Weights of a small transformer language model.
Architecture: RMSNorm after each residual sum, rotary positions, no biases in attention or MLP, embeddings untied during training, normalized queries and keys, local attention windows, capped logits.
Each number is 128 + 24 x the weight over the matrix's rms, rounded and kept within 0 to 255. Layers, rows and columns count from 0.

# layer 6 MLP down (transposed), 640x160, rms 0.0355, rows 29-83, columns 40-79
[[ 68 167 139 151 167 121  89 151 121  94 155 158 145  83  76 126  94 178 203 123 174 156 184 123  98  90 145 127 117 173 131 136 120 141  88 154 131 151 137 103]
 [ 90 130 148 145  92 105  86  77 145 127 148 127 121 136 111 121 105 141 122 123 138 100  86 105 150 145  86 147 142 162 145 131 137 135 137 119 122 159 143 137]
 [106  45 108 120 137 127 140 128 144 128 127 126 119 158 134 121 126 129 126  92 139  85 121 138 122 103  87 135 143 153  76 161 146 133 141 112 139 152 170 115]
 [185 127  85 147  84 129 122 128 114 114 112 127 109 115 133 116  71 111 154 151 159 133 103 156 138 166 144 146 136  94 129 147 166 133 101 124 158 100 138 139]
 [134 133  86  95 151 123 130  96 124 132 133 117 105 117 109 110 115 150 109 149 179 108  70  72 128 113 121 150 124 121 189 170 107  97 127 138 195 182 138 120]
 [118 128 139 104 159  94 111 142 160  95 114 134 107 135 158 129 189 149 114 122 105 139 138 168  90 131 152 106 146 133 155 117 138 148  99 175 121 152 114 130]
 [107 150  83 154  93  72 110 108 137 143 116 130  98 113  77 147 137 154 107  72 122 168 113 133  94 131 136  85 154 145 142 122 154 113 102 109 148 114 170 179]
 [141 131 122 137 156 102 146 112 128 129 111 143  98 149 121 117 139 124 115 104  95 137 146 157 194  95 142 126 125 198 146 140 131 128 120  93 137 150 131 129]
 [168 167 126 144 107  92 119 118 103 140 156 129 121 161 125 125 113 114 156 153  98 118 158  95  90 187 113 137 111 118 180 116 128 124 111 127 117 107 143 150]
 [147  60 131 145 158 122 133 166 140 119 118 135 111 108 139 133 145 113 120 121 100  62 119 140  84  88 154 125  59 131 143 130 113 156 120 104 146 123 109  91]
 [125 134 163 208 129 153  92 156 110 128 100 151 113 122 143 150 120 137 153 158 111 118 133 158 118 152 182 138 126 112 142 118 147  69 146  90 160 137  94 124]
 [159 132 129 136 113 120 125 126 107 123 100 168  96 165 138  93 121 120 127 136 109 129 146 132 139 114 115 141 218 147 138 148 138 163  80 133 107 116 151 147]
 [139 152  91 128 134 182 129  99 163 174 141 113 134 127 166 133 122 154 114 129 114 170 144 103 138 156 160 141 127 115  80 160 176 133 130 123 154  78 115 111]
 [ 89 153 151 121 147 135  61 128 144  90 139 167 140 126  85 138 104 118 131 104 161 165 119 130 151 128  79 163 157 156  73 157 102 180 102 121 145 126  96 119]
 [139  60 117 121 120 127 163  87  77 140  89 182  84 111 135  73 137 153 126 105  94 195  86 102 167 102 175 103 122 124 106 134 132 164 139 122 111  98 114 120]
 [133 143 135 158 107 133 108 108 136 141 140 109 103 134 123 111 143 144 112 164 112 115 138 176  94 105 117 128 136 133 128 113  94 129 135 163 123 124  97 118]
 [162 128 126 112  77 111 122 155 130 137 155 120 139 147 118 142 124 124 125 154 124 141 126 182  59 150 119 142 151 112 119 130 153 123 140 149 125 137 145 146]
 [138 106  88 118 124 135 124 155 149 100 142 143 181 117 113  64 142 151 163 134 151  97 141 146 138 147 109 133 162  99 137 149 136 121 133 136  92 159 108 137]
 [125 146 149 123 124 175 114 126 123  86 153 125 160  82 129 183 139 170 129 116 110  96 105 109 112 141  91 143 144 157  82 160 142 157 102 151 114 124 134 131]
 [116 150 186 173 116 126  86 163 138 116 153 101 145  98 116 154 156 171 128 126 162 166 114 134 145 152 133 162 175  99 131 162 145 135 141 126 158 129 112 123]
 [103  77 167 147 135 105 163 129  99 104 156 161 209 146  92 130 134 114  82  89 150 158 139 143 112 117 114 166 138 100 148 111 127 161 142 119 113 143 146 137]
 [118 100 125  97  80 118 168 123 109 122 139 161 147 135 115  99 127 119 126 118 159 120 127  57 140 125 159 154  86 134 135 111 125 116 128 127 153 115 121  96]
 [109 138 120 120 132 154 131 133 150 103 126 122 163 151 153 172 113 165 133 162 135 109 144  84 139 151 127  57 115 112 141 127 131 164 121 148 105 116 143 100]
 [152 112 128  99 145 111 124 135 106 143  97 160 133 103 124 126  98 147 124 132 140 141 106 133 122 184 111 170 127 114 175 119 122 128 152 152 137 139 186  91]
 [104 143 114 105 116 121 103 139 136 147 136 128 170 141 144 138 145 118 101 139 139 152 137 150 134  68  80 113 118 153 106 122 128 129  83 122 132 110 136 167]
 [130 129 116 126 130 113 128 107 155 144 133 150 106 123 146 111 108  88 144 133 105 114 142 106 150 140 175  64 115  73 161 139 159 179 124 115 156 160 130 106]
 [128 181 164 146 119  92  83 139 129 118 109 108 112 112 111 115 136 136 156 134 166 134 113 121 116 127 157  94 144 115 154 141 119 148 103 107 121 147 130 163]
 [126 118 150 111 130 139 158 111 140 144 103 149 126 133 131 132 140 148 176 117 117 164 136  92 131 137 125 146 133 148 124 179 103  81 115 112 138 169 131  96]
 [147 180 165 155  88 114 148 126 124 122 114 130 128 148 116 124 126 143 106 147 133 139 141 145 108 160 140 116 186 122 151 178 135 155 142 167  86 139  91 135]
 [ 87 133  97 130 145 150 120 117 132 113 156  94  86 109 154 123 120 119 119 100  90 122 156  98 131 146 134  94 138 118 102 128 114 173 132 116 151  75  91 172]
 [119 106 137 123  85 100  63 123  42 138 159 136 119  88 142 111 100 132 164  87 160 109 186 126 125 123 105 115 128 122  99 155 111 153 133 118 117 160 172  78]
 [107 104 130 111 113 127 107 155  93  93 149  73 123 128 118 159 145 127 138 161 120 143 112 118 104 120 130 101  73 123 106 143 133 119 131 113 156 146 134 132]
 [149 128 108 161 129 165 133 168 117 126  84 131 105 136 157 134 108 138 141 126 122 114 129 113 108 104 119 142 154 101 125 145 146 146  89 132 126  80 157 135]
 [120 124 122 106 132  83 118 126 132 155 119 100 139 122 148 138 161 116 141 104 119 105 101 138 132 105 174 159 137 119 110 138 148 138 106 108 149 126 125 102]
 [109 145 131 150 152  96 123 111 125 122 121 111 147 141 107 119  94  71 149 109 123 129 161 123 165 129 122 151 170 128  99 120  91 120 113 114 150 134 144 135]
 [103 113  97 133 147 154 127 153 121 153 136 152 125 124 143 129 116 105 148 132 160 122 142 170 115 138 115 118 111 127 106 123  71 140 120 114 106 129  99 192]
 [159 126 118 135 113 112 129 159 172 130 151 122 159 155  90 104 150 110 140 116  99  90 135 103 161 134 103 120 138 156 106 174 165 105 126  64 143  89 138 153]
 [152 103 142 115 142 119 118 159 130 138 125  99 129 144 134 148 141 135 123 127 117 101 147 107 155 112 110 123 160 149 139 140 138 134 141 126 147 151 107 124]
 [137 162 166 106 134 127 126 116 145 131 149 141 116 121  86 171 157 131 115 117 145 110 122  99 105 134 142 101 175 140 159 122 116 156 170  93 124 116 112 126]
 [168 113 167 117  83 164 175 146 102 143 149 161  56  96 116 137 138 174 136 116 126 119 170 129 150 131 118 121 117 144 132 112 129  93 157 111 125  95  96 106]
 [170  61 156 141 142  86 111  82 119 133 144 104 106 152  92 150 157 158 180 124 145 105 163 100 117 161 117 125 142 103 120 110 150 142 102 190 102 124 119 139]
 [115 151 158  93 135 140 139 101 114  89 109 140 165  80 115 110 103  86 136 114 135 126 103 108 137 117 112  90 142 117 139 116 150  94 153 119 104 137 126 133]
 [ 98 121 126 102 128 103 115 138  92 133 108 134 131 116 162 129 166 138 122 149  70 100 154 120 160  83 164 152 121 192 122 108 103 135 130 123  98 136 136 140]
 [118 106 122 142 118 102 115 120 158 113 167  51 112 139 145 150 139 119  98 138 144  88 135 114 126 113 119 156 152  86 119 110 139 151  96 173 152 134  84 127]
 [149 108 130 122 120 101 126  98  67 150 106 157 101 119  86 122 139 139 167 148 123 111 132 105 166 176 164  99 152  99 146 118 134 115 146  98 169 158 154  81]
 [112 134 149  91 102 133 158 134 157 100 167  95 106  92 104 155 100 134 102 162 128 148 135 105 143 112 110 120 117 157 111 147 122 148 148 115 123  89 145 139]
 [ 97 113 177 118  94 120 169 152  92  93 160 128 135 109 127 163 127 121 125 158  99 128 138 154 149  69 166  79  85 144 113 108 120 130 102 100 109 108  96 135]
 [124  99 135 115 109 133 111 146 133  88 163  88 111 146  97  93 123 165 134 163 126 131 127 126 136 146 164  87 159 140 174  94 132 117 120  93 142 147  92 109]
 [132  97 147 154 105 139 105 108  43 164 120 120 124 129 118 174 161 189 129 104 178 117 176  97 160 150 149 179 109 152 129 154 106 109 158  77 138 109 100  99]
 [135 122 157 150 113 102 136 154  95 157 150 132 114  92 126 165 169 141 111  96 113  95  73 139 123 131 140 169 167 179 139 137 128 122 159 124 168 115  96 130]
 [106 152 162  96 135 126 140 157 149 128 114 106 137 117 144 109 127 101 148  78 163 170 113 106 161 111 127 111  99  99 118 118 157 107 110 125 115  89 137  80]
 [106  97 112 156 161 130 118 100 133 118  95 105 147 132 180 126 134 130 122 116  97 110 150 112  94 103 128 154  96 108 101 108 116  97 127 138 136 131 116 156]
 [ 98 141 122  88 128  89 116 110 144 150 125 107 100 121 129  97 134 101 118 132 129 120 127 134 114 168 144  99  99 125 123 121 140 141  66 113 118 132 105 114]
 [ 97 138 130 166 124 137 104 112 154 105 111 110 124 168 127 143  91 146 185 165 140 122 121 119  97 152 113  88 190 132 149 163 137 121 107 150 117 133 133 109]
 [ 91 135 124 124 166 163 145 107 140 105 120 150  73 163 154  88 100 159 140 114 112 118 168 145  72 101 136 145 124 110 139 134 121  94 111 119 120 119 160 128]]
# layer 6 MLP gate, 640x160, rms 0.0548, rows 30-83, columns 40-79
[[135 143 155 118 126 112 172 124 118 145 126  88  81 168 120 124 139 150 137 137 121 106 145 150 107 142  91 146 104 110 101 123  97 113 131 130 127 125  97 135]
 [103  97 159 140  98 137 164 110 105  96 191 119 131 123 136  91 159 201 111 101 113  96 104 115 112 116 150 124 105 105 102 169 145 149  88 126 130 110  93 106]
 [133 136 116 151 117  72 110 109  98 175 126 105 122 123 157 136 117 128  86 113 125 126 132 145 117 124 155 150 112 100 123 136 137 163 159 126 117 123 145 149]
 [108 113 141 118 107  85  99 101 147 141  90 173  90 125 105 119 130 145 116 161 171 132 158 115 130 121 128 157 116 120 100 103 147 174 133 121 138 128 165 125]
 [115 161 132 124 143 115 147 148 128 132 131 143 105 119  79 113  83 108 133 112 123 137 156 142 111 141 122 159 135 115 171 139  81 141  92 101 141  95 149 162]
 [147 100 126 129 105 131 121 166 110 157  91 118 139 114 177 136 128 123 148 110 150 112 106 133 133 129 150 120 117 121 164  82 143 130  66  95 150 108 107 152]
 [121 172 114 182 155 156 117 142 111 161  97 112 141 138 139 111 156 135 110 105 114 152 156 159 112 144 115 134 131 109 116 140  87 102 137 104 130 143 105  92]
 [103 168 151 132 144  99 112 117 126 104 101 121 115 109 125 171 154 143 105 140 126 102 118 110 142 130 129 143 139 113 105 113 123 108 151 140 101 107 119 147]
 [103  86 125 163 168 104 122 142  77 156 116 113  83 162 111 149 148 105 149 124 140 131 121 164 104 149 149 158  78 118 139  99 119 112 153 138 137 140 170 119]
 [159 114 152 128 105 127 119  91  99 129 160 132  94 122 159 145 131 144 142 128 114 114 109 166 129  93 105 140 121 126 154 144 169 131 161 157 108 136 152  70]
 [133 104 148 147 128 139 127 126 167 144 112 124 117 164 137 104  81 122 137 119 172 120 103 159 156 105 113 126 188 123 132 119 156 149 144 159 135 138 133  88]
 [120 121 160 157 139 115 165 156 129 110 110 150 148 180  91 107  99  97 141 138  94 107 123 139 117  90 119 165 163 157 114 105 130 131  91 118 108 104 133 114]
 [125 156 124 105  94 170 104 105 124 123 163 136 144 135 121 119 148  82 105 118 144 122 149 126  95 139  93 102 102 188 102 161 136 127  98 128  76  57 136 123]
 [ 94 176 105 155 151 122 111 176  91 116 148  96 149 152 163 121  85 116  84 166 123 152 184 175 114 146 125 117 177 144 157 128 127 128 124 127 133 123 147 144]
 [114 129 150 114 123 123 143 132  92 105 165  98  94 132 139 115  63 158 126 122 151 126 139 162 151 123  95 141 145  95 113 121 118 134  94 107 142 141  71 123]
 [175 124  96 162 127 145 158 115 183  92 161 118 118 125 131 159 130  92 129 153 152 158 173 145 120 163 107 134 140 105 136 115 103 146 173 123 176 139 167 113]
 [134 142  90 135 121 116  93 125 102 135 141 116 154 100 145 109 160 131 104 123 109 154 121 142 123 133 112 137 126 120 108 130 120 123 150 132 132  93 113 133]
 [104 183 102 150 138 115 143 113 150  88 129 107 145 172 131 153 117 112 103 114  80 113  82 162 132 158 115 137  87 126 116 124 126  91 153 149 105 129 126 122]
 [126  79 105 130 132 155 124 126 179 108 148 133 143 176 148 102 115 117 141 141 103 127 147  83 164 105 135 157  88 117 116 124 148 155 151  93 166 109 109 113]
 [129 160 121 149 113 130 150 102 122 109 139 146 125 153 121 161 113 142 114  72 143 175 114 104 123 113 142 115 123 129 176 145 132 114 167 114 104  94 120 158]
 [158 100 144 125 180 101 160 154 134 119 136 163 124 131 156  74 129 127 171 136 156 122 148 126 150 134 100  85 165 114 152 118 124 129  95 176 180 151 117 114]
 [115 122 109  98 169 150 151 128 121 148  87 134 110 147 109 139 169  93 112 152 134 149 149 118 104 144 154  79 104 123 162 109 105 106 148 151 139 105 157 129]
 [181  87 106 137 123 114  81  77  80  99 123 123 102 112 152 137 138 113 129  85 129 159 156 108 124 108 133 132 139 108 122 156 128  62  84  88 162  89 140 117]
 [151  88 126 134 127 153 141 113 163 150 158  99 139 140 159 157 104  80  89 129 122  89  93 117 137 100 141 105 133 138 124 124 108 165 102 132 137  85 129 117]
 [117 124 129 154 105 185  89 109 121 156 113 123 138 141 118 153 155 104  90 118 125 124 143 157 133 174 118 163 134 125  98 133 147 138 143  99 132 127 108 162]
 [114 115 143 144 120 142 114 123 129 139  95 130 105 114 154 155 115 115 159  85 157 115 115 113 138  85 118 151 117 124 132  76 126 116  98 116 145 105 153 117]
 [139 145 145 119  85 146 158 111 131 140 109 114  86 111 130 128 162 121 122 146 105 136 149 164 163  94 134 136 108 142 189 118 151 105 140  82 135 138 113 118]
 [135 112 130 119 127 134 125 132 113 124 115 156 106 104  95 112  91 136 122 125 148 173 120 163 115 144 114 154 150 140 156 132 109 119 116 107 143 118 118 131]
 [128 150 169 113 149 113 155 143 132 139 162 159 103 138  98  95 101 115 146 115 126 157 105 130 121 173 112 102 101 147 147 153 134 148 110 160  97 105 138 121]
 [ 97 161 114  96 140 149 132 142 155 133  99 156 138 139 134 134  61 140  91 182 127 131 141 135 103 113  99 163  88 114 139 124  77 115  90 134 104 171 127 150]
 [168 105 158 139 141  94 164 129 113 190 130 131 109 130 100  98 117 135 127 148  92 160 114 121 171 138 157 147 127 117 118 110 151 144 134 136 153 106 124  95]
 [ 99 151 107 139 115 150 139 156 112  96 132 122 120 161 117 113 123 123 112 142 149 140 162 160 166 114 139  85 143 151 131 118 161 141 154  87 118 151 132 150]
 [144  98 125 133 148 130  93 160 152 122  92  94 139 122 143 107 152 150 144  88 132  89 100 149 109 128 119 131 154 136 126 113 137 124 149 152 114  92 103 115]
 [146 147 141 145 139 157 183  88 109 140 152  79 156 106 147 134 112 122 108 136 130 157 141 191 124 133 160 118 139 159 100 111 155 150 140 153 173 108 169 103]
 [124  99 143 122 104 155 132 170 132 140 133 104 154 116 137 118 173 109 161 103 137 137 126 130 137 108 145 138 144 114 124 115 126  89 118 118 141 152 133 115]
 [128 110 130  98 134 124 152 120 116 135 126 110  86 112 128 155 116 161 116 148 104 161 104 178 127  82 110 116 143 156 140 126 139 146 155 100 154 130 108 153]
 [120 148 156 115 126 130 128 164 112 122 159 135 119 127  97 131 134  95 126 178 109 124 122 120 117 134 171 111 150 137 163 127 157 130 117 117 140 121 164 129]
 [113 112 101 104 122 153 113 125 125 123 139  52 166 112 163 106 122 134 182 121 175 114 140 132 145  89  91 104  97 121 118 131 147 143 142 100 152 138  81 119]
 [129  90 139 147 116 135 141 127 123 144 112 139  87 115 137 108 157 173 144 119 134  84 126 126 107 109 170 120  93  93 125 136 164 128 147 126 170 160 102 106]
 [134  81 145 123 119 125 109 122 169 120 154 103 135 114 150 101  98 143 111 181 143 157 138 122 120  95 147 140 200  90 142 184 171 151  95 123 141 114 120 139]
 [105 140 106 145 109 108 115  99 109 159 129 108 151 139 123 108 115 106 129 175 153 130  87 111 106  91 133  96 150  82 160 133 118 110 142 154 108 153  95 102]
 [137 144 190 146 151 126 138 102  97 142 119 145 114 119 146 131  82 125 163 122 164 140 115 154 136 159 145 132 133 103 136 120  79 135 121  86 117 178 142 140]
 [115 178 113 141 148 138 125 158 141 170 137  99 119  83 142 109 142 172 124 154 127 131 123 126 115 112 175 109 193  97 137 131 144 135  82 128 149 106 152 151]
 [ 96 122  92  89 142  87 149 165 105 111 130 156 151  92 155 153 129 114 113 116 152  89 130 157 124 114 125 110 152 123 133 153 143 176 159 104 143 150 134  66]
 [140 157 112 132 107 108  95 157 134 139 120 122 131 144 182 164 109 152 140 145 169 138 143 183 144 165 135 149 133  69 141  90  82 139 116 104 135 129 127 112]
 [100 113 104 103 149 126 106 105 102 161 153 160 121  89 139 113 142 128 109  97  93 118 167 125 149 105 162 110 132  94 150 151 107 167 152 124 128 156 133 133]
 [102 121 121 184  91 128 124 143 111 137 156 108 147 112 100 139  87 127  89 130 152 100 145 139  77 127  84 123 162 118 167 104  92 131 124 111 122 149 125 151]
 [124 128  95  84 148 105 100 146 129 118 141 113 112 147 170 145 137 131  92 118 117 175 107 200  99  84 140 115 180 123 111 165 152 132 136 143 164 138 137 139]
 [128 162 121 137 126 138 160 117 125 115 118 178  99 135 159 157 152 159 134  77 137 122 152  90 110 158 120 122 120 118 120 141 126 110 122 111 147 127 121 133]
 [ 99  96 137 147 131 102 103 123  92 102 132 158 124 114  98 103 110 147 123  85 119  98 149 140 136 150  69 129 122 114 151 102 102 154 121 121 108 144 122 154]
 [105 107  95 140 111 163  82 114 133 129  92 119 135 172 157 152 132 111 118 140 104 167 168 121 151 107 176 163 151 112 152 132 108 138 164 130 128 144 129 145]
 [127 103 160 127 111 120 103 148 113  97  97  90 120 132 132 141 151 105 155 145 127 125  89 120 163 129 104 105 101 131 127 148 171 143 102 107  95 115 119 121]
 [158  76 112 133 130 143 121 136  81  99  86  81  99 148  90  91  79 139 134 145 163 197  96 151 135 153  89 154 125 139 144 114  97 135 139 138 151 127  97  93]
 [ 93 131 130 102 131 157 108 122 147 102 140 130 108 124 128 137 103 146  94 136 127 106 180 107 130 130  84 102 121 152 119 159 157 179 106 107 155 123 104 162]]
# layer 6 MLP up, 640x160, rms 0.0514, rows 30-83, columns 40-79
[[120 113 132  81 160 174 123 140 133 120  88 161 151 124 171 105 164 107 148 113  97 128 150 143 143  88 145 173 116 127 110 112 161 131 104  84 156  93 119 127]
 [170 123 126  98 110 105 101 113 173 141  77 132 104 125 160 111 118 152 161 126 125 157 127  97  86 125 132 115 140 118 155 138 136  99 159 123 126 132 135 136]
 [125  87 123 111 144 137 159 143 137 115 156 135 118 101 118 116 166 116 123 129  80 104 139 132 108  85 130 106 132 152  91 162 140 101 133 150 143 129 119 147]
 [140 165 148 111 115 143 141 150 200 168 153 100 119 128 119 109 140 156 134 123 127 148 154 123  94 100  79 135 175 141 156 158 156 143  95 124 161 120 124 159]
 [145  92 118 108 143 155 131 130 131 116 154 112 141 111 126 125 104 124  94 131 100 119 145 132 175 103 167 145 113 146 120 156 121 115 136 148 144 120 115 147]
 [129 121 134 185 159 170 123 167  85 109  78 142 113  90 124 122 114 149 130 117  93 136 129 114 126 157  95 105 127 130 175 131 111 113 118  97 115 122 174 120]
 [128 143 150 155 159 161 170 113  84 156 138 121 148 136 132 111 113 160 153  97 118 148 147 124  67 156 160  91 180 121 162 166 114 101 138 100 127 101 126 113]
 [128 129  82 141 160 108 166 134 122 136 145 177 153 162 128 154 133 120 126 106 126 100 164 111 151 133 123 127 109 143 127  91 146 140 115 120 153 100  88 112]
 [ 97 144  86 104 138 152 130  99 118 137 132 108 159 150 127  99 152 115 165 119 174 156 148 151 142 127 113 104 160 133 116 106  96 116 127 102 101 133 181 188]
 [129 116 163  76 130 145 157 151 142 142 149 174 150 115 147 114 120 146 163 126 144 107 102 136 150  85 146 143 103 131 120 106 109 167 128 118 107 139  96  96]
 [136 145 119 124 148  97 123 139  80 115 141 128 101 132 107 117 155 116 110 157 149  99 117  82  78 142  98 109  95 104 153 143 127  92  67  91 125 142 132 142]
 [ 78 125 122 128 162 108 124 100 125 123 120 126 114 126  98 139 107 132 153  82  79  73 144 134 131 137  90 106 143 119 117 145 145 132 130 129  92 144 148  90]
 [178 145  80 136 111  87 113 141 123 116 105 156 146 117 195 131 116 128 145 121 100 153  89 118 161 125 119 144 139 127 157 146 145 109  86 113 115 141 135 128]
 [ 77 184 136  99 154 144 127 146 108 133  99 131  99 128 139 106  76 122 136 130  88 100 134 142 114  81  99 131 106  82  84 112 103 125 106 132  96 138  65 121]
 [107  86 142 126 147 114  91  93 159 122 140 113  63 103 146 121 132 149  88 128 163  92 166 140 116 127 131  94 163 167 109 145 120 154  87 118 128 117 126 108]
 [ 98 134 117 138 103 142 137 155 127 116  89  89 125 143 127 142  40 122 147  99 109 135 113 113  65  93 166 140 165 125 133 163 109 157  97 123 105 132 131 134]
 [ 89 105 140 137 142 133 126 120 120 146  95 134 119 178  85  97  71 126 125 155 128 116 150 149 118 131 154 100 142 113 164 164 114 102 118  80 131 134 184 140]
 [135 160 124  91 137 135  97 115 173 161 139 109 150 121 119 107 121 122 123  99 138 166 125 168 146 132 122 125 173 175 134 125 168 142 131 180 142 146 174  92]
 [132  98 150 149 145  98 127  90 147 128 152  81 111 161  95  83  75 121 108 130 113 114  96 107 123  85 147 130 144 103 103 156 117 146 151 140 119 169 133  94]
 [130 125 150  98 113 103 113 129 135 122 106  89 147  95 154  85 168 142 168 146 138  81 127 139 113 134 132 109 120 109 127 125 131 122  84 122 169 139 152 122]
 [164 126 107 170 114 142 100 147 181 147 101 102 107  88 139 111 110 112 115 128 116 181 117 129 115 151 184 113 132 110 106 133 144 134 119 141 111 116 106 117]
 [ 80 119 151  95 107  92 116 161 153 132  97 149 124 127 108 109 112 122 115  98 122 132 122 145  88 150 123 143 111 128  92  93 101 106 142 138 114 165 152 140]
 [116 137 132 103 139 118 150 155 132 155  95 101 128 142 148 134 119 125 123 129 116  93 133 133 140 158 146 113 109 174 144  96 151 107 177 121 140 146 142 124]
 [149 102 144 147 116  95 142 148 134 161 161 128 112 128 135 135  96 140 129 130 111  73 153 141 141 152 141 153 127 125 148 105 124 150 155 150 125 117 118 117]
 [ 86 113 161 152 130 192 116 131 101  98  93 137 104 141 103 134 101  83  93 120 124  94  78 154 105  91 114 123 147  73  88 117 118 106 108 138 127 159 108 161]
 [110 117 172  93 141 144 128 142 106 157 143 113 158 157 124 144  95 112 106 149 119 157 169  91 138 123 104 124 140 126  97 130 144 124 145 139 177 147 101 120]
 [124 117  92 146 176 112 109 130 153 129 131 113 149 168 140 110 125 115 135 153 140 118 124  92 136 150 131 133 139 169 136 131 172 164  97 129 165 123 138 173]
 [119 163 111 155 100 113 148 123 177  65 142 125 127 140 162 177 162 123 156 111  97 129  91  99  90 116 135 119 132  92 134 149 164 109 158 172 113 131 118 116]
 [137 151 126 102 169  72 157 130 132 149 154 144 138 130 116 117 172  98 138  95 133 182 125 145 148 138 140  94  99 195 126 120 102  97 148 157  93  71 123 155]
 [144 164 129 124 167 141 145 160 160 111 179 165 121 154 136 101 113  79 121 109 155 135 116 129 132 139 186  80 122 142  90 132 122 100 116 120 121  69 129  86]
 [173 118 111 101 113 101 139  88  99 114 120 112 136 140 138 137 125  96 121 142 154 127 137 141 133 115 116 124 132 118 137 136 125 106  83 137 140 123 147 132]
 [119 153  72 123 183 141 148  93 147 121  99 118 158 153 140 121 135 119 144 159  94 134 112 150 120 100 141  98 115 134 120 143 103 126 120 146 154 108 120 134]
 [153 131 145 145 137 125 139 145 112 125 140 125  83 170 133 125 101 140 172 106 142 124 102 144 143 117 119 168 148 150 160 133 142 155 147  92  89 121 156  91]
 [ 91 143 157 115  97 181 117  99 115 134 133 155 110 157  85 161 119 114 102 136 166 138 100  84 139 156  93 151 115 110 136 109 108 150 120 167  82 107 101 139]
 [166 106 161  98 108 124 113 119 132 127 122  88 131 119 118 129 148 149 109  85 176 140  90 121 150 109 148 115 108 156 150 111 167 133 141 148 124 135 113 145]
 [165 126 107  88 112 122 141 126 140  80 129 136 147 168 169 136 133 166 113 164 103 129 131  93 162 140 145 114 106 116 102 125 114 164  94 152 114 137 104 108]
 [113 130 165  94 120 123 125 175 111 124 117 120 129 140 124 161 183 104 106 109 157 137 125 123 110 138 131 137 163 137 106  96 111 123 134 125 152 159 169 129]
 [121 162 121 135  92 157 118 107 143 120 126 120 160 141 113 181 145 153 144 111  88  98 159 105 119 142 138 156  80 122  99 131 177 146  98 104 108 116 119 153]
 [111 132 117 130 135 109 105  95  98 107 154 162 136 165 132  79 120 140 144 115 139 117 140 140 118 147 161 106 131 137 135  94 118 119 112  99 131 158 156 143]
 [102 128 107 102 163 130  96 116 144 172 167 129 175  98 117 135  76 122 113  92 182 106 108 113 102 107 149 151 162 111 133 150 150 154 104  90 136 119 110 132]
 [176 135 101 124 140 155 108 145 140 129  99 133 113  88 147 154 154 146 110  98 109 177 139 160 160 156 120 127 125 111  93 146 183 173 132 144 158  90 129 144]
 [142 132 148 129 135  91 118  89 142 133 113 148 144 127  92 176 149 136 157 105 119 162 129 133 104 119 140 169  99 123 137 116 107 148 121 126 122 107  90 144]
 [ 99 109 115 100 140 164 121  79 162 118 109 147 147 132 137 115 126 147 107 113 106 135 145 124 124 151 102 150 107 127 129 116 119  88 167 112 119 118  89 155]
 [127 131 146 148 126 146 102 139 134 101 175 156 125 161  96 146 168 124 146 134 143 166 153 112 146  97 122 201 109 139 130 146 144 124 119 146 126 129 116 120]
 [ 87 165  98 126 118 176 117  92 129 119 134 127 143 109 120 122 124 165 118 124 102 122 104 155  96 150 144 103 113 104 135 133  77  88 148 103 155 147 155  98]
 [ 88 153 139 118 116 134 148 109 135 160 103 133 111 185 112 162 125 121 135 111 121 131 126 161 135 113 114 137  92 123  82 129 108 163 138 113 132 157 123 122]
 [157 116  90  93 105 130 139 153 125 153 108 123 109 100 157  84 129 133 128 159 135 111 151  93 104  84 153 101  93  92 132 152 144 125 160 144 168  95 108 153]
 [142  87 177 157 145 119 174 145 109 108 145 151 112 109  89 105 115 149 119  85 112 115 156 115 106 113 145  97 123 148 125 146 120 119 119 130  83 113 136 110]
 [141 137 129 136 142 122 143 145 113 120 137 143 121 168 131 146 117 138 150  93 111 106 119 127 151  89 105 142 131 158 128 175 119 127  98 121 116 151  86  89]
 [124 157 128  97 191 106 115 107 122 108 159 137 127 132 118 169 147 120  90 147  96 136 138 173 129 129 126 104 163 170 130 162 120 180  56 143 153 138 150 146]
 [155 121 113 129 142 158 123 138 120 128 109 142 126 110 110  88  97 139 172 149 139 133 135 122 124 153  98 122 159  98 111 126 108 143 120 150 114 115 135  92]
 [106 108 170 103 134 112 100 173 126 136 117 136 141 129 116 134 102 144 134 110 140 161 116 111 140 130 115 127 108 144 140 146 145 149 149 151 137 151 117 137]
 [109 120 169  76 129 145 139 111 117 157 123 151 159 106  89 139 142 134 131  54 142 121  99 147 159 140  92  85  78 144 168 120 103 124 106 110 146 123 107 129]
 [136 120 151 101 120 107 108 112 154  78 132 138 124 106 106 172 111 116 164 151 148 152 128 115 142 163 122 115 115  96 147 119 109 160 101 115 112  85 143 108]]